Each number is 128 + 24 x the weight over its row's rms, rounded and kept within 0 to 255. Layers, rows and columns count from 0. Numbers have three digits each. The size before them is the row's rms in percent of the matrix's.

# layer 4 MLP down (transposed), 512x192, rms 0.0556, rows 452-500, columns 0-95
101:111154126157113133137120119128112096142149179129138120162095142082119087135120129114150066102103145150089108083134145134107123078122135155102094103118124116159109103146093108104146088123159121104134147108157100117156099106102104117102171099088133125126123124118118127146158163118139109119
099:129120084105100120141131119159136130098131125113138136132146154145140089101131056132142121118101118135164102155133109146152184113088145109122128093125134113127110180160113129132099149138135117124153154130129092124081090083154155163135140130127117122157167130114142099119087114108125158100
116:166129100170103182120092106129134087161115113142124129109143096145112148160129127104124139133120174117165151169146109115170121102113130152158151142179145129150129128115112126169128108113124083120104090140108122102133084146174134125137156094121120085147126108141151142122153096166129142087
104:122104117061152126161114123147126084147125155122096127126134123109092094133106123149097180140127168145068102159122113174117127129122149124148127104081174099129110137113115128127107118109082107124131133128113096134124120101158162143103107129119138123162127135126132158114116110141090096109
102:122139151101123135113125152135146180102138136118128103135122128109139127132119133154091165129105104131106120143163139112130099130135135125131099125134148062123190105115156159174102114123099161116151151110120084177116113078106126109173094153108125123119102154132148086126156077127088128159
092:113052115100135148110075114143076129143131132160160108083115119117120150143128159114135124159123121123116170107091133160137116118070198149142104156123130134109115131111098131140094108135150113149103135120124115137180079126140145118181153155146099150125145129153109128126150152149165145131
096:094129101146097146115121142148152125148143166133144127127120121119161122181173137107120169123159125100133135165130087124140132127088120117140099154117121133124167145119111036110163126090122135089111088156116103147103211087131136153135142105146129140127134155111154107139116145146118147119
100:121129143165116133158120153168121128151145123114120101123140109125149089136137095113122096143145150188120142058113149145128146121093111110110114125138138132086155160133151127111124135138162103083146128097094153114143108134129159156096070121143082144116165144129128156150136122161152094149
088:127079159135131116139127129152082136114139145124119115109121141140138099105165171178127095082130109087115095119132101119146095188142117125129097135158135124117103145126146123158093176145135137094135168073132114144109116131085127123162124125136181186149112130163114155147142156124134122132
105:191152106118134108102111124123155136129128179146121085116100136129158104133109120134111139088132109157142122125141100104133124140122140114123127133135136122152148094086135182136151129135050146116144123137104148113152142161110074103120116130121135168130119115128119151108104152103142130148
095:164133131183084152153153150133133163075125165142125112102087149152090165154121135117122130117123142154147146140126119127094159149112146097172125115103110138145085145134103119133129081099118111140128139095098088118128096119125122131142058079116148164135125085134125149145145129156135128077
101:128158117117107117088149152145152162094130128114147141112176116124097081075131104151155074118126078143105152128109131143092143163126125125131147085162125090148108110123150131091155127124106153110138153114137155106118142121086120142116100108125098143160127156150130197128134172165109131143
109:115123108108128118124111132117159155209124111168131099093157124131135146187147129114152135133142118147136141147160110108152120129121182142133140160124149175102162103098156101123123069128091149132149101148106133170111132137131136110119117141082129086110123133102140100130146131097147132113
097:102139139093100127098135135179158113104147121127123134158120137120120143136124134106104102132177137112161146147101092137123118132148129116111136116110106171111138137119111123146113142144140131091126074150150121142137107138098099081121129086150159106150152122111139109117140147172067150111
096:105134146127111129117133162164151126103119076109119106148128157154148139135112124114145109143162168131108115109149120143106103109149139115108139145140143153109123146148093136067167116114137143131136122129153166123105131129112163112114118136121106157163109132104162168119114150129112117152
098:192139132151135138146160106150126148149190129156138137122156126115129132120139133129125153158149120111128099138148099137109111126140140142092122120143129126143102136106109155127134136117119124134132121117170116099149093137146158131098149172171123153096125109108153108144115157127122118133
101:134152128115106122131133136116114150155135142135121108154110120092109139140145062128069111171153130151076103103107128112153089110122138153123137095118124139108134140122127101158130159137122164102165111121127156099123080147145125138128150127115144109132102121105165131120146110142180151194
095:142139122132116120103117171100126129113149134186131100138155155152164117146158134121145114132164134128106129110151106120125160167125094114110097204096118117100125123131109130145150120138117111155118124147089172116103158125116122100119092133141128153132125142082135143136116116113170118087
123:113138110142122147106141132129124095094105147130134136106109111160120139092178125165156114142137151130131147147130131149138168129160134165111136132121165101111152105126094147124108156125166183101093186127115150144132138110115189129093133120133138127129126083171100147145136160152101099111
096:171124141092141086154125129134135131159137115151104133094083104134119134103143129129068145116125121135134070127097111160103127099127140112156103142137111123110123192151102117119105172120099105118118120119138123154117128133140154170145136138107191138122126113119119171103137115142127117121
099:158119143168065163110125142107085132156147116100132138123129151137109124148183120142113143120070138105133137133103164130131124075107110119125122090196133129113128155142121153103091135130015147106135119152143168123144170147131117130157139114143115087120109133135123158108112109106138130141
087:108075108077104144146122169074110112113155087109163159102110147156132118109145076178121115146132103152099094132132095108102150167144129135094102097101121085158093102137116121108138123097128140097126140127106136140096110125080133107104135121150130127154152152100142096129128177140143111120
101:173099087142118119143122123131133129139156165127145123129106130135149127162118169115151140125166127132129143156106117159125132128152133144148113130154133113125142083125116135127093098113084116150124145148163107125141115116128153148138113150135137134131085169144135129141128123074126131068
093:093123157144178162125103135098111142136109123133104103126119132124141128132122154142163099107152101109141148139098109156111134105105147083096138119144146089097221116145175157114134130125146121144121101112104165143153171137140153120134149136125083112104133189142157133166097120143152080105
092:128120141098161139113109163099162119109111133091148164126109208124124147096114123124131170119159115144095118142143118115111137116179091120129145173173111140125120155106124138150167129126165165095117132129100149085075158124119082115095119142150127104103142132106123107145093148111153116105
111:136116138116107082107119183136114121130126128127138110098130132117117149167097130167103134135151136159080131184129137149142165152099150083152135190134115148127108111143108096140099156136136094142155123134144146155129195140175142136146121145139142084120138111082095150137160132114113105168
098:117121137094144132147102113148121139150090124107120148123144145125120107121097064125101141127171159131143121149128087150113111122089133128101113068110144145104108099106115136087123153126078133151153103123103113162139095079155114132143182170147119092118154140166149106142109134118110132112
110:132098134125117108167085138128111148156146141122106125174112098135117102112131072110116121133149076083138154134162129096114139116107134131133085146152159158143134169153117146132132147144180166117137149126121137165123116098122102123113141104161136140104095104145101135112105084089114123126
101:138118103116113147082135111163135165107130103120134112142138134105094105173164127133135148127187102134132149130144121131154106153125102124108109099109122179119112167083101142106086172102049134142152151172111121158143153127129127140148107152126159123144192172132109113148101109149127120118
105:112139102111153101088119114163117090129126138118151104166147102110140145094135107189151114101095144099133114132155115127097117113171155105124118156074134165123159161130127142137117120107176110128076122165111091116145110125090149128096104104152145118138090139129121137118164153128099152143
103:150146141111117122138122134131133110143134098161113102127115101123173163154171147128110106099137117119108137087144125090153116127158098112157108149133102090140098113130163063120116108135216111136133107137118179123152120144110142097145087129132150083149131099099123136164136130151154136147
100:119092091118098131144131148070134171145081121135104155093135127171129103136127108134152132106114085139119125137128095126135151143089106140115141119093122161101081126121158114123101148130048122112124121108123073156143100157142118128119078175122122179131140133091126139111137116166132142153
091:155132161131099087139149149120124136150119129139118189121103153101121138139120116114140094140081069112140141098106159145104110100138150106142149134162121129143157118114119110155078136062149152128174104181100099136109114145107134129154137094109170117144132132135112167154147107115139101146
104:155148152136120140144121124130108148143101112076134171134109161136141129145102110136122164115180097103105160097117103085140124136137139124112121109134158124123129130093133140131154134100190142129119113140104149122104159102116125164092158142098111168137111157120126139124103124151128128097
102:127153147143130136155094143165099136068106113160135109170120131104115124117130148116109159122145109128127132105106161131114147090149099131113146151135171152142112134141136071136106138144159180169131112107098114116148196168100138114108131160180120124114102170121150097117133121139113146161
095:131096123160185173099087146122120125157135106149170125139139124107131147152114104124146157097147134129148133143146110132120164145148156080158131101108121117104144120142156115114146139148105166149127131139150131138125142122125145116140143143152104106100152110118143086138102124126192181128
119:143085102152134152107141150134169134128123192170138105126117151172092119134132128146157102161099155095125110145130112090113173114128134095132117149093184172116122158131124127097140127139088138147166165130144089122139110145154155090130145152111117120152142131139155114096143107119135115165
098:140090149156142132094102157125131151119137150117157142155173170152146130101123102120114124160177081130127133159116155135102152160125134137121144089117123169114130088143111117139084122110123154094189157102132104141072132107172141123127091157150119107138139148124124156146126118091128099100
118:132105121163107088130138133158095114109092100149122086102129147154127082129145137107117152144142112112139103164128108083076112135116176114099094138124097101119106153139126154159098169119111112082116138105169084140108128168104131098102142141107135131142135131125134070130156142119131104133
099:145050122115113086122142115155124142119112139128117123148131123124139112092118140138130114127164111113104152138131108098164104140158149137124086109122135174142159139127139145145071104124097085129107102093144106134112117131120133116125152138089137141141088141137121151154125165150148095143
102:146176143076087126109121186143144090116099135146136166117121112116121122146137108130120091154119178116124147080118112135159098115134145110108110156084132155123096132121167110120138117115122124142114117159118080132116175125117121152085148097128151129110145129126149093131129122110146113093
098:099166158118194089111140123126154164160131133108149188163120127105130134092094138112152140120120131089124111082137164179160123160125100169120160085130101158085137114145138153140116134119140151140120128176112131119166091124122166101140132102130110113118122083129115148130140160149091145173
101:118143146190109114147115159134112156135085099145152120157104159105143078154111126121132102172140108127117137107155159187122117134137121120129161115128076140126141102121081132130102121108145080179114113113122113100124173117129086145116086137116147124156125143125097122145125095116163121147
098:146096123136113170121158125082122122093144138106126144106116154067132111136169149142095128111165161134087079135102132095140119129126188125111099122105116088146125134100105108156137110125160146135135170100164121127157122135156146136117152150090151134155174113147122130125120101109151125109
113:133137082134101152144107134144130119096059133128123130155136119116115099151117150130101140099101136129128131124127094138115133095132121124139158123108142156095138163181116146096106092126177112102086167176092148186124125107171132149117144154157117164128166118107159104116123174127077094159
099:132100089184072125108190113172125142112098126189114110137112180166131086165151136132115146101104103092122112127123115113157115122135137144089117135170102146136090130118136084103122113115074100170146115144136129142133151142129135120138143111121132123130155157112138114119170154107073164130
095:136160172153113122124142134110117110140128137133096143136108107103131169151124122119117096161183125058176129180119130106159160110094122114129137126135139115130154099087141120159144147107111142152141141109135126098137122111127110115127114158138094117128192095137101129115104113083150116139
099:140092088153136137103159103141169137146126119131139114148134127125138143148116117136129082132169150150148128137127103125111129116149149143147154097124114138118129099110129096153172116110139136157170112145088134139168085113104123146147131103155139101114184120138133125090147135091103122104
096:109125107109158137138130141173156098149121106117131164078106134142145148096129131115138162135097159128155136152132116164121142118127151144115149123193127133114163131066099143123125120134098125116143124110074126108135115123163133132068104124156094121117131135110141136137122136165098114112
# layer 4 MLP gate, 512x192, rms 0.137, rows 453-500, columns 0-95
096:157128078129150084155123101121115115095119133124100125073103140121132098124129151134125134120167162160124132142123141067082084135143141130129122091108121176121125097137113171103087106117137115137127105136149093102179088111110150131102117118123153133089102155108131153134131140138118154120
114:145082128165136150142106091162142107133125133142110079125131115159147137092145151092133177112173118184103121134138179105131123143123113139131147130190112115108119111108163114089177089111115144143112115143100106179156123102032137148131113143134136122123085184118148144109135166119141118117
086:118080129122105127110134134080114125090114128151121119139138094151146115129125119105127126120198145139085087107103117165147156167177145145154144128122151148098138137121135115154116144102075111140154139144141144133089141106152137139181153082113101146128082143110109138082147097119090111140
100:167154163101133180135116106131096124121095121094081104107137098124100134104113119116169114179132157104141123122138082154137187100139149101131105187124097125157145101142142141131180111177132111099080147174158145152094102151084141100127133157115121178104096150156104112174122086120116093122
096:129138143118147147100115120149104111145106094110130169065110092066122093094164119140102130137116139136102170127102103174123117101112157120121126081147082105081110125138156174133092127101116116143129135132128124119192138089160160157123145136143113160134100127130126112113132114157108137138
097:143103119129128112163138099089141088108145139119135138118147127131102103077096087160153193119107129164138115110139182103103152115137108125180131095125139112165115152161078114103083103115117119162109117113127145147147103141120161131100132148157103105095106085144127183147139097145111113110
072:097144130122125143137114131122142100140156122161119179129119096142112140108156108156155122131138165147114146118066116139105110155139114129157116127123119105148109104116123133145127161136147082123088107150134136133138122136102130127133087069164141149147109126120133097136126108148154052157
078:092136115111130122122121136120086117104143147139090142088138140096139152095175138148135098088148112114094139114120096129104130145105117136135109108151143107175145115121135150177094188125201158085151113123110157136115116139104076124098087152150131127147171135154119168131093113127136089151
099:136160143138127100131111120118156109155104128140107145166132129129136117173127116086168152109166118142177154144143133133143151128110130144111165131126089164101154143124160081118123144129179150150130134118122159130152109148146130116108151132139083122163157091119123137127166111108120124123
100:144142159109100119128108147131121117105114104149113126135142082112124154108136149113126156099132110132168083129126147149166085090164121150116143159139095100132138148162136170136129087130140098134108100166152189113148133153141170122133149144135119070138143128168115171109121141150142174128
105:152136143135126141133120096163142086062111142133144153135100109157155139180135167135123120105169146117105123156155124119150158120134107136115112146108134105148143119115150134139130145171113108177144085092121126112110113184112140093132121108141117107139073159138102095153140123122176081157
069:139152130146099152106135126124150121144162111153122142121121094134128112111125124120097152148107175096150134127137162114135093137152115077127121141175127086136151117109125146127128166153152116138114127125117107120136097134133175131150113115146162135130115140136139133134114122155135141137
086:158116117119131160113144143101117115112131136139078138112165111119157143126128094158132108094132121114088133182118147129151069116122087116154119132151099143119110107145139145174156123123156118105131109091142093168095134129165144108113158127114126118159111121101123164120140108158167093127
082:096142122119128092115116090127120126064113115086142134101080152145165106093128138144133111116183145124134114088157163088133098113122134158150111127138119121131159114154094132065111105122171109109140120101125120111114105130132132086133122119124111086124091128099109147084132120155109117120
109:155161169160150133119129107174103123198157118110154139155149119124124122149108153134141150144125125146103121129150086129152108139142091146093139098131128095122139128136098118156100136153115111150162158105168126129144084125096130123115127148121131137164147135143147149112091120137145116103
099:126121086118155093099129116110163131125106151123129100090154138159162142167147158148093140152143127128141103076136125122172141135123138082129134159164136142151113136133136140131087133167149130111169147128116116127113112145107154116123191131111119107138117122091181116136130128104143121148
096:137142120140153134118097065124146111117113116083139124151122132069131129113132130130100170126120158166193113092085131138089117128156130130135078147120126150109099107107101148120134092107120128115156098101094140162079113152127143150128128147121111108127161152134068162095128097181138125145
113:106120144109141121102110086132096113147154068118123100108140126120121123146088137151123171174110137105130109148106161136136125101099132179122098154161156128120148143103124136159113132118100174127135161107138137108145124191163153104133150092123119104125117085169150166126115143085157148122
090:102157112142098100135175109072088141159121105119131092124133133121134130149124106129128132143145166138153115177148135128094160088133099127121128147141123123113165101083119111171157142141136108113124098142135084119182118121135147114153136112113134129125096125108140099137112154186150142139
102:117136109119119124124126098089156156117178119120135109096166152077130104089129116149137145127111143138106097110172134100152154144127155134122169116123107116116134162092162096145139148131120164127136120079148105124168125161091122109124200131164123100116115142149121145125121149186142109087
082:091166116110122131127114132109155163141114116118129150104153124153153101107118106159137160092091147134117090122167120102162130116141114165141116127115159092130142192165149143067098157143083113120141137104074119128129059120110098132129092146134092123142133142108083139156160134144131133139
107:110142099141113103133136096160109103137150140105154110149115122097120145141110178128178124151174168157114084145123128146133145167159137126139117167113113131123109093110122134126112133122132141130104093132133129104140132142161168099153114115132100128121109134174188132172120178109157100133
102:152127112129144130141084141124092141158128137129129157175109114126138115110145100145119123117131113171112120122151149083115126126130139100118130142107101133156119139137161162116101151124096144062126156176109125117156177106115106108142127127141171136142127131109106158081121102119127089128
087:110102183120131099135078125127123156111138133180153163083134091095180153134160110140115137126092126162067106115128143117155119155133104152151101094135148099129121138128098165118167112143140123132144088158102109143142105166156124115112111080120094120144163131133141142122121130158133061147
114:146070115134142131107129149161080085115157128118132131128150152111153138140163201110163130138124094141116144164169116104189144119116121107136057208177132133137097142085125130166135138105137105143151112115155146117098128116126148124078164141094108123102131152134110176139109091109090124135
098:153132158101144131146108101140167108161191124110129120131084137121166146143114143141112132121085115175136176108149181111150173154178124135147118164094152131122116120160109145092097122138115133111106075159103138166127125154135117111143121106139112112112153157134110089125132122117132117124
116:081134134141134154132120109153090136158120124087141172094151113117093126093134107129158137118148122097115150146130146101139141062102135138096114121093147079151123147136157144139118154110091175086148147108116085154179138139073135115128127137141162158146149134151158124130113114117075160124
092:162110128103176115145088113135146136108142118139156119110135119108095056153147144142148114113094136136116161143152130138100103174163098119151127135100134107160094108171136163105111083144130120125082127102162123134165143152154155124144131113108172111144104122123138131109132143136143111176
102:112170113097144109131171110134146150090131128154139108093110121133112100120151085156125177133131156137092138160140132132163139126149105098164146106185149111140156118119129142102132120147098146141117172140156131151156137138109142097140121097140144129109144086176139080156141124157112145144
111:086177113144116110123121117151150125097100120145126141106101144107140111149150185115152106123136133092151133142098136096123112080116126149096104113140127116094126167143153109135140159129103120099126113165097158141128104121109134117150137139113176132104099140126106093158147110146092157121
104:129132106135098131101093089146142095130149114133135120092100124100157132162111120124098139157085143157123093168116194093157102121160078119139110142130141099159146128119140111145145164117081110153096112158110157140139090113189147142114101143125136130104112115142096140144164112154088116115
102:184129128116111155134122088133131136156149118128159137164105156125113111122123116128155158117115137190173165136151156120100125118139091141107154115101151168113137156106103116119086126120163106059153109156134177118105135135132104140124143117128130070119154100170143153118158108180086141135
107:117147137121114106126150122131079123117096106120139105121151103139139135141087141131141120108145118163107146111104085108105150112163125123120107203113135138145108144089148095113087141125110132146167177138126105173099112133131097131120158137157121128126139094141133136103155117156137140095
107:135159136102119105084154102182089121166124145110197145144143129100130108156131132146131136170131152133086152145128150153131120086107079124104138124116121140146144134139096163162134128105101126142135169161182138122177135132164151144124121116094109080132104167122149151107141176105152091143
097:133175135128133131102074107123086154118099107109121119141125130134118126148146160078128137123128130175137144128088114068131191149147082139138154121125094098181110101082140125087137159117109103166134105123128092141109128126137138129093115171112111189147106106150145130153128150099150128102
118:132152113158127115107132122126115161169118141179129141124135173139129121117126134129132106145095105104162150124127073084139180113153105183112143138157131147142132160110145133091157123127112172164157153135113101103129108124169147105133148142142155117166104094142145165132143080155154061134
099:154145145125148104149108138148161117154132137166130128168145100129121117107074105134125137154186115111153151115121133121117134102128130091092111136138105130120130138126095159126101116154150111166144094089145158137114123119138161128117152143125128157105070166122070172079151128145123118183
120:111138132133154096115084162159125147143142133116123134113110126127154110163147150123144124114143117138108104145144153157141163101126134116137126151166135122113139169124091123122138149131139166181146140178182104088162091128165155152085084119128101160142099138137112084146115129109160093110
099:142110157093163109113151064127120158102120139117080130095119140126149112094121120141144102144165111126152098131124108091134112085131127153117116117118134141183113109115133176138114110153113140089160099149127099144121109132137080160099101111128158120079108158141071122139122142096134127125
087:149136087108126093103159142135128135167114141123114125140082142133109127121112092196092143168161128173126090144128158072129126162135091132123126169136082145141154132107122124118159152084110085136090121166108122160119141149084111115116125106084143076114127101123128136128148151138131104156
099:119154133162141132122152117156108136147120092163127149124160087108122149094108115107141152116160130160083105099111056109119163140128150166124164156089101111148122131123146165156141094137081151144142145135150097115126123117137094125117099132139127105109134118099116151125118113160149138096
101:122107120168135106120127090112103136118117127111157107103111108121140118132110101093174104116148139124115100114113140113116132116145152128076145115108163149137088110155182162147178117089133142095115154138126173151126119124128174104117147111125145101116137112136147147136111106136098071173
099:155164160110118132122114116129136102134161088141111160108142108154115114101133062171124120131134101121047110121128159113135111112157112128127099180097117133058151119113123115131099128140119107117153100111141145133158127117105149115136119146101148146113079146143117101131133125114053138141
108:124142120167112105109117107147111090123111154117120078154150135090100090159151091118091119145142131119158167155131152140126148124106093140139127129137098121165116157142119138095122159143173114144149119120153156119102154161169129064120136138102138121142165090173150121168088094083140163134
081:126129154117145129185118108092116117105109090082148105134113085092141095075117171131155155125149184156136110123113130124098154112111102109175119086121130139122111128099116115136139131145143081110134154100139135137132129096134147171175110121142138123157099143114116096173102136106129116171
089:141131126169112144151154100117096137124130116115112138131123092127108174113138103113167097140160151122159146112115183114136109074118121124121139128111091117095096142146147112138096152146101126143135160116153078120130091171133133119174123115142135124118118134184098103186144163126180122124
091:136093142125126159119097147131147105104138112091143139105144127117161114095119130135069158145165166146119090129154134155090127161142118093152118135147117126171142173098115110121187138106160099141164164152146110104122082148081127155140128110093154134112092114142097145109146130156162109108
076:141127126144110181119130109139172115157180126144127119093106123143151102115134123159130112158120166125103165138110100109107142104109141124165141144129115103172169145116134099140086134119141115096129148172084131113088157132119131175141166111103081132140116133119102153143094131140151116135
# layer 4 MLP up, 512x192, rms 0.141, rows 453-500, columns 0-95
104:110104181121144130101126147114107117133103140171171122143146108079137141117137172130134137110089154141080178109148115140109082141134138115118116121087144107065136139117093156140136103143144133113113149138121141086162132143111141111109180139125136134086130141125128101099107143125164103125
116:140158088146112112113089127130180136113132135132115138094143110167123127081150100158108042104118145109174133134130126153130116132121147151155166109133181094164173187130131100124124121131136156125135114099123138071164123087169133127100122132147160148135181147115122108143138051135133149136
099:142139144114121112152132180139154117088122118120093133128166122144121125139146136131159121131114093126177171109152178117156131150124086111122158139144102133113163097181131115108150110143157163111131148160132152117144151164117149083121136103106121104093140129133137135169109118109171134123
097:145103138168097092122139108127062113183114106141148158117145141119137197138151136123125128134149150114133181143184103119108116135162135116137105118132104127148117130091127118113123119063108152096088137140111159121156127101148116121137140151157196098142101127104114122078167132153142127127
096:122141115138101156091098126160096127107130164155126175176130174109130093098078157105110083166145119114163091136098168118183153151124089131111159129116107124175151106132088124105171062168132136138127124127157123086097134145132145120128148121111165137130139126111117122102105097107168154118
101:134138164131136095153092121134102143130142096125132146133131116117130159108115093129148107113102108136116139054104126091129161103152133168152140100140143108143111138109163125162125120115101137174121147107143090123197071151136145119139143155158174157093175099136124096138098117133118137125
119:143141106093140127098107123120145132131121167127104156127118153131132093135120121094110117109132134087142119174156129097128141137151134143155160134123127126117129078112142112165128114156090133170143128162119132138104152146130081085098138123119103131105135083156106120111081123073100170135
083:154135125109094151137116128128167133181133096090151152152092139143122109133148123085049134130119127108143122142089112140130136157176122138138136116114111119102123133154111099071116133143082122143100151151187175145160108163166128160141122150114163132108113074145122115131181111111109156082
100:118104101154076134136090150103147154114124109125093153144112120136207102112154146102135140107157099098130144138114123124118103148156109125149126109090100187087144141126121095112065151117137125159166111130132112117128119102150083151100142130146103088145138091134134125155181121136133152123
095:125130126094114088114120118100174110176115121145136071124129125126146138115178154115132109077136095154128110100099057125136143146161138127119119095134171075141106186138151140123142113120139133118131115129133166098147109149103160150110169120116158126146152129152131118151131141105062110139
097:104149099112114166082116120153141118147140116132078085152134121139111159161110150086105093127126097132131118135134124103140160170062119125152129113130118110078099133126101135123101094179124156100118142102143149137142131163100186142120156109112104113095117166147136154116153158167146137134
131:131095190119178178187133118103090095085138146107122169137099147103140123092103112141087114119143130100098106087136158149111148134145055116137112113141092088141159162182133118137113159097100119133115142117124149113130134152151105127123116118154063119160129158119111154129133124139129122126
113:126136131165135123194128144095112137117097113082114140124128103127135133113175106137137140125105091111102139085131161151116143125106131112165148163136095053127078158097134121104113142134152136140128159128110108146144166120169166122166153113144110120088137143164142114169117114160189108150
110:141145165107122134096145098153089128185109145139112142097141075083075174140127157143129119151106090137128115124130099156118134133094135128162113104142094101154112106122172082177114108138112095092112129132090113107138116158170086160101162127121096148134146090168069087154111127088133103138
100:138116144092151149127137105164133148152086127118146136141129178123123129114169135120123108133112126095106169154132124152132148153113088158152156145187156123112105135121138104098151178127143145123161121154180134156147097119164094171135143155148134116157130114134143143139111146105135130128
095:119124138129132091135119114165147142135132091156125130137132118120145136092102109066131127065123116131133137114140118144099111084107171132143099117125139128144133085117121122119181076130095131171141119087125178143134112096099126146140086163128116149136131137144066144095100156126105109116
093:148142138112152100137084093131124095131182135086138133104130118140099110105100178122090140123133150116131104152079125131099139165105106108151125104071114140105110115102110139093191139134108154126135101069095133117114106154107152155128128130125166142159149143158144155097160138148119149167
103:146159124126122130102119116163128116115132109099126130102112132177128150095107151099107083122184117137098134156142154091154124137146091122143148097111105081170118119131103110116136127116130134147111151129122141129155079113136186107120117103141113111122090154139132136175167108123144106105
097:132166121129132149136098137149126141109129194147118118155132134112124120108090124122166127114124113144128219097159157111129114106141133121104180086139123120127134126146147132087156065113137105146128172081111147171121099136129092117080084099154091107145153116122120097151128110104112109132
110:116095186130138083109127119117136159136140155136107135152109131132172133143087127116121127114184134139139154135133089144113093131133172167144163142152119131168171132125118162116113105133152126137133124116108094130059107111116103121126085143096196168150141145139159106140153134135099144112
083:151073151167105116164130119139143103102135200199125178153132112141097145171133118123124095146158113138158166102108145127116142109125066093113142138151090133144087115092128144148133154117138162143146116136138172138139149121100123137132135135076143101104129094133130122096141128097139130130
101:102137139122107188117117085130167124120125136122154154132122133102114099137150141135149121140093164122125136095121158134139089107119121145117156103152118156111151177144124127130133181133123125088123141113092171091146137110128148132093100180129114128155107134118170156091132063159168128146
103:168135093138114116091117146129132131089117116140112168137127147112133114136089122111120161152133138129148133125120135135158116094167138150166162118128148151128140121083090131147121126130111136170136143155118140153149085136142131154141116169126086140096128085137155152135150154112080118145
090:133102151140081071131159079123158132145135152127124130094138121093128134141132094137180158133113153119087129149076147138102165134107115149114123106141137150102102159126154157164105171122128118134110080096135096145125094143161136163123120126117135168132156129153071145117176137120136104096
106:157153133115112122127132205099131131117137116095122135086093102168171103123145112110125082060149142130145149119089133126165132143126110149115174114114114126113140095117136148071119131136151148138146150128115175121144133138112121156170105118133129132089146113143140134151134084154107152141
095:118119136158166148118129095081123100137163109148119116130097114127175120136125118126136151110132100126097165134165117058163128101134096124151136131140137130106157100096083144137098155134115156156117099126164143157123125137116094117116158148124139161129155125126143115087096106135104114139
118:103117158120154137086114152091165156118111170176134145117132104089158152131120131126112094137106129137156144141134120108156125107161153155071156098111116168152122097124128127091110168126140104109130137085097100091146132145151138132170112154138125093149144152165104146131145144099079146125
102:128107146103174115142118151122135119114167139151146152124126160116112112075117145125141121120126141142118141163160129124121162158148119165183150079096121151152084107140121100115116049138182128114127087136147101122134089141139133129158146083117154143139088114122105123127149120104145158147
104:124131113116135155118111151136114096151065108117124180133090104112143111153130158121124087133108087095137136115135106144117110123152159137145105152081157155115129103158119070141142148125112111136103090151112116100159171127135141155116144128127107099101087119104103139147102161082116142107
092:132130104089128133115113120136109145118121135095085096168100137145142113157121116169133134132156155149136104150100131123174166114076101106160132134125109098115136141135119129126081124093142143167105141110135074138082128116127111140123152116116152126137139145162134165123096139132197090146
097:115064163144079162123148131163124119180178142139134086098107127121134125143128103166121149142100134156078119101123120138089152086147127143157131130109149089080118095118165123123130111127148133108104120132170115132107122166122093125120122125095144100094108104123089116146149117130121107111
093:146123120119174133119123124127126090172157158111124094118142122129107130110164110077125125113099158123124101128123134121125121144158145113088144112109144138138088090155123120090103105082168147137122134155168124143100155163087139145120134137129101082134131073096129154127131134106103114144
097:131109140118089127142101135160140121091101125095120123103158106131122109123101096123129163155094100159144131151133108124161175118134100143090134195121103143137110139133138129138122138116112086115126111161104122106088179125169110126116177150114114085111120118082095130149125128136147107143
101:109087100132145129082151121115112180128143121166106086134115102162092158128156139152091159153165106157139104103079146139181129117161156134115117118193127167137107137112117129159109121121149139152120132116127121126104128134144125136128142136112094124129156158126145154143172135135119112158
098:145082108133138106162154115098076156144128147092100148170102124153145113140142135121112122166112117188109105105096109150104125127068136125112123179152109099145084130106121155107157130108152092160101132156139116110121123117141143132117127189138098167139122149131153103090139151131134113139
106:148093161138138126138102145137109106143127130096122132108119115104116119127129111147137085141161152074119149099149103145142170145113122166104154135149117131120138126147129134117149114147119124136118105124158093087124155154110137116094122067116177103108161128175136175179130108109149137081
105:126137137086150106131149096105075145185134118134067103141148123098103102066123153129168122138131141086121138097115117097132121128130147123104123142132143108110139107124182185102156146097110137116099114125111121116145157113136138175090117154149126168103124121140130162123116184107103115157
103:175126128134127124105114201139170114121113137129143132127160157147112161114121142116134116144119127171147144109104115118093091129130131136150118118178108133102086050137147152130127129106117128119146115053137116118146145120140106126170132100138135096151168114092163139132117101201113168137
099:098154133158129187109110125125153155067153139138127147124104135138119103126164146130130129131115062144124129120157112144120129124106181094125129144131131110110111142141115129107171117134111129143120098121134128094146103145184127154136110150152136110109152159117134142136151092119115096136
110:119070132132106125175122082123093109133154123123077108163133124142151135120134101101120165105133078133148118154141156115105126097111092120152146093116130094132077168155099120079103117138115148135103135119110179131118118144144150109157121114177113138156138098141130141125082117116090130152
100:117167133132148134118183098150109161159154133164081162108117143126118096133139161149100149092113134135059137160141133116116129146100139122118092134108105126156108182145099170130159090148134103176168147121129123106125111127098150126141146114141117129120141166139095094130129108091103092131
092:167157102072130129152090106137138174096111125129127094141129083122110167147099134128132150146093152117148092137125139149113102136126132125117143132134156137196158130117158173118090111119141108098100123113171133119114187131126116104131124136163151166150109135130109123148098145113151096120
099:130150137111141102109171130155146145118081155140151108119139154130140100136136152106104105127170180134216150113128116153121115123124102103091144103135158107163141164167106090122160108110121147150102107134153119106114119120133112093141138109187126099155165084100133162108137146167112115116
102:139146112142103144101131115172134103133177156131112080114108116093117087132106083153125147134149149157088154183091167145115144159125105124106127128141149134147117137119158120090139160123169113108094189136160154137129130156141114108137134134112124142138142131168146123157086126071168130134
099:144119122100129148123114134076158121106127126094177153159107097115113136072081125099124145136129135144115158095120111156101143116122135118173128162122099095107140153123141149116101106161157126128171117114149144108126136107156147118161136099129125118152141143104118113157103103130165107151
095:130122100080117117139105128115115130050121142103154129146183143128182107146095131146127130113153112149100111128178093110129117137154164133131111141095163147112135141139111140084150118113118139124133134134150120186130140109108135136093107136127086136155117100060164152082147120147102107150
106:117131142120147107142096135126089099082083157145102138105109110108142073128109132156132170134141099115100069138136107139139137132109119101127106162153158123142133108144111141102112150117140144106110120116172174161116149111143147115110140078105101132137094150103084134161113140125160089136
111:140135171139155111127120099083119153131159118118084093150119157121147150133126135128107117125148133125123128101123123099148163104150139100118092134127130082158089126182151130114114128149140134153078151131166161122140115156085115120100131113082152168095138116160109129186104144132115137108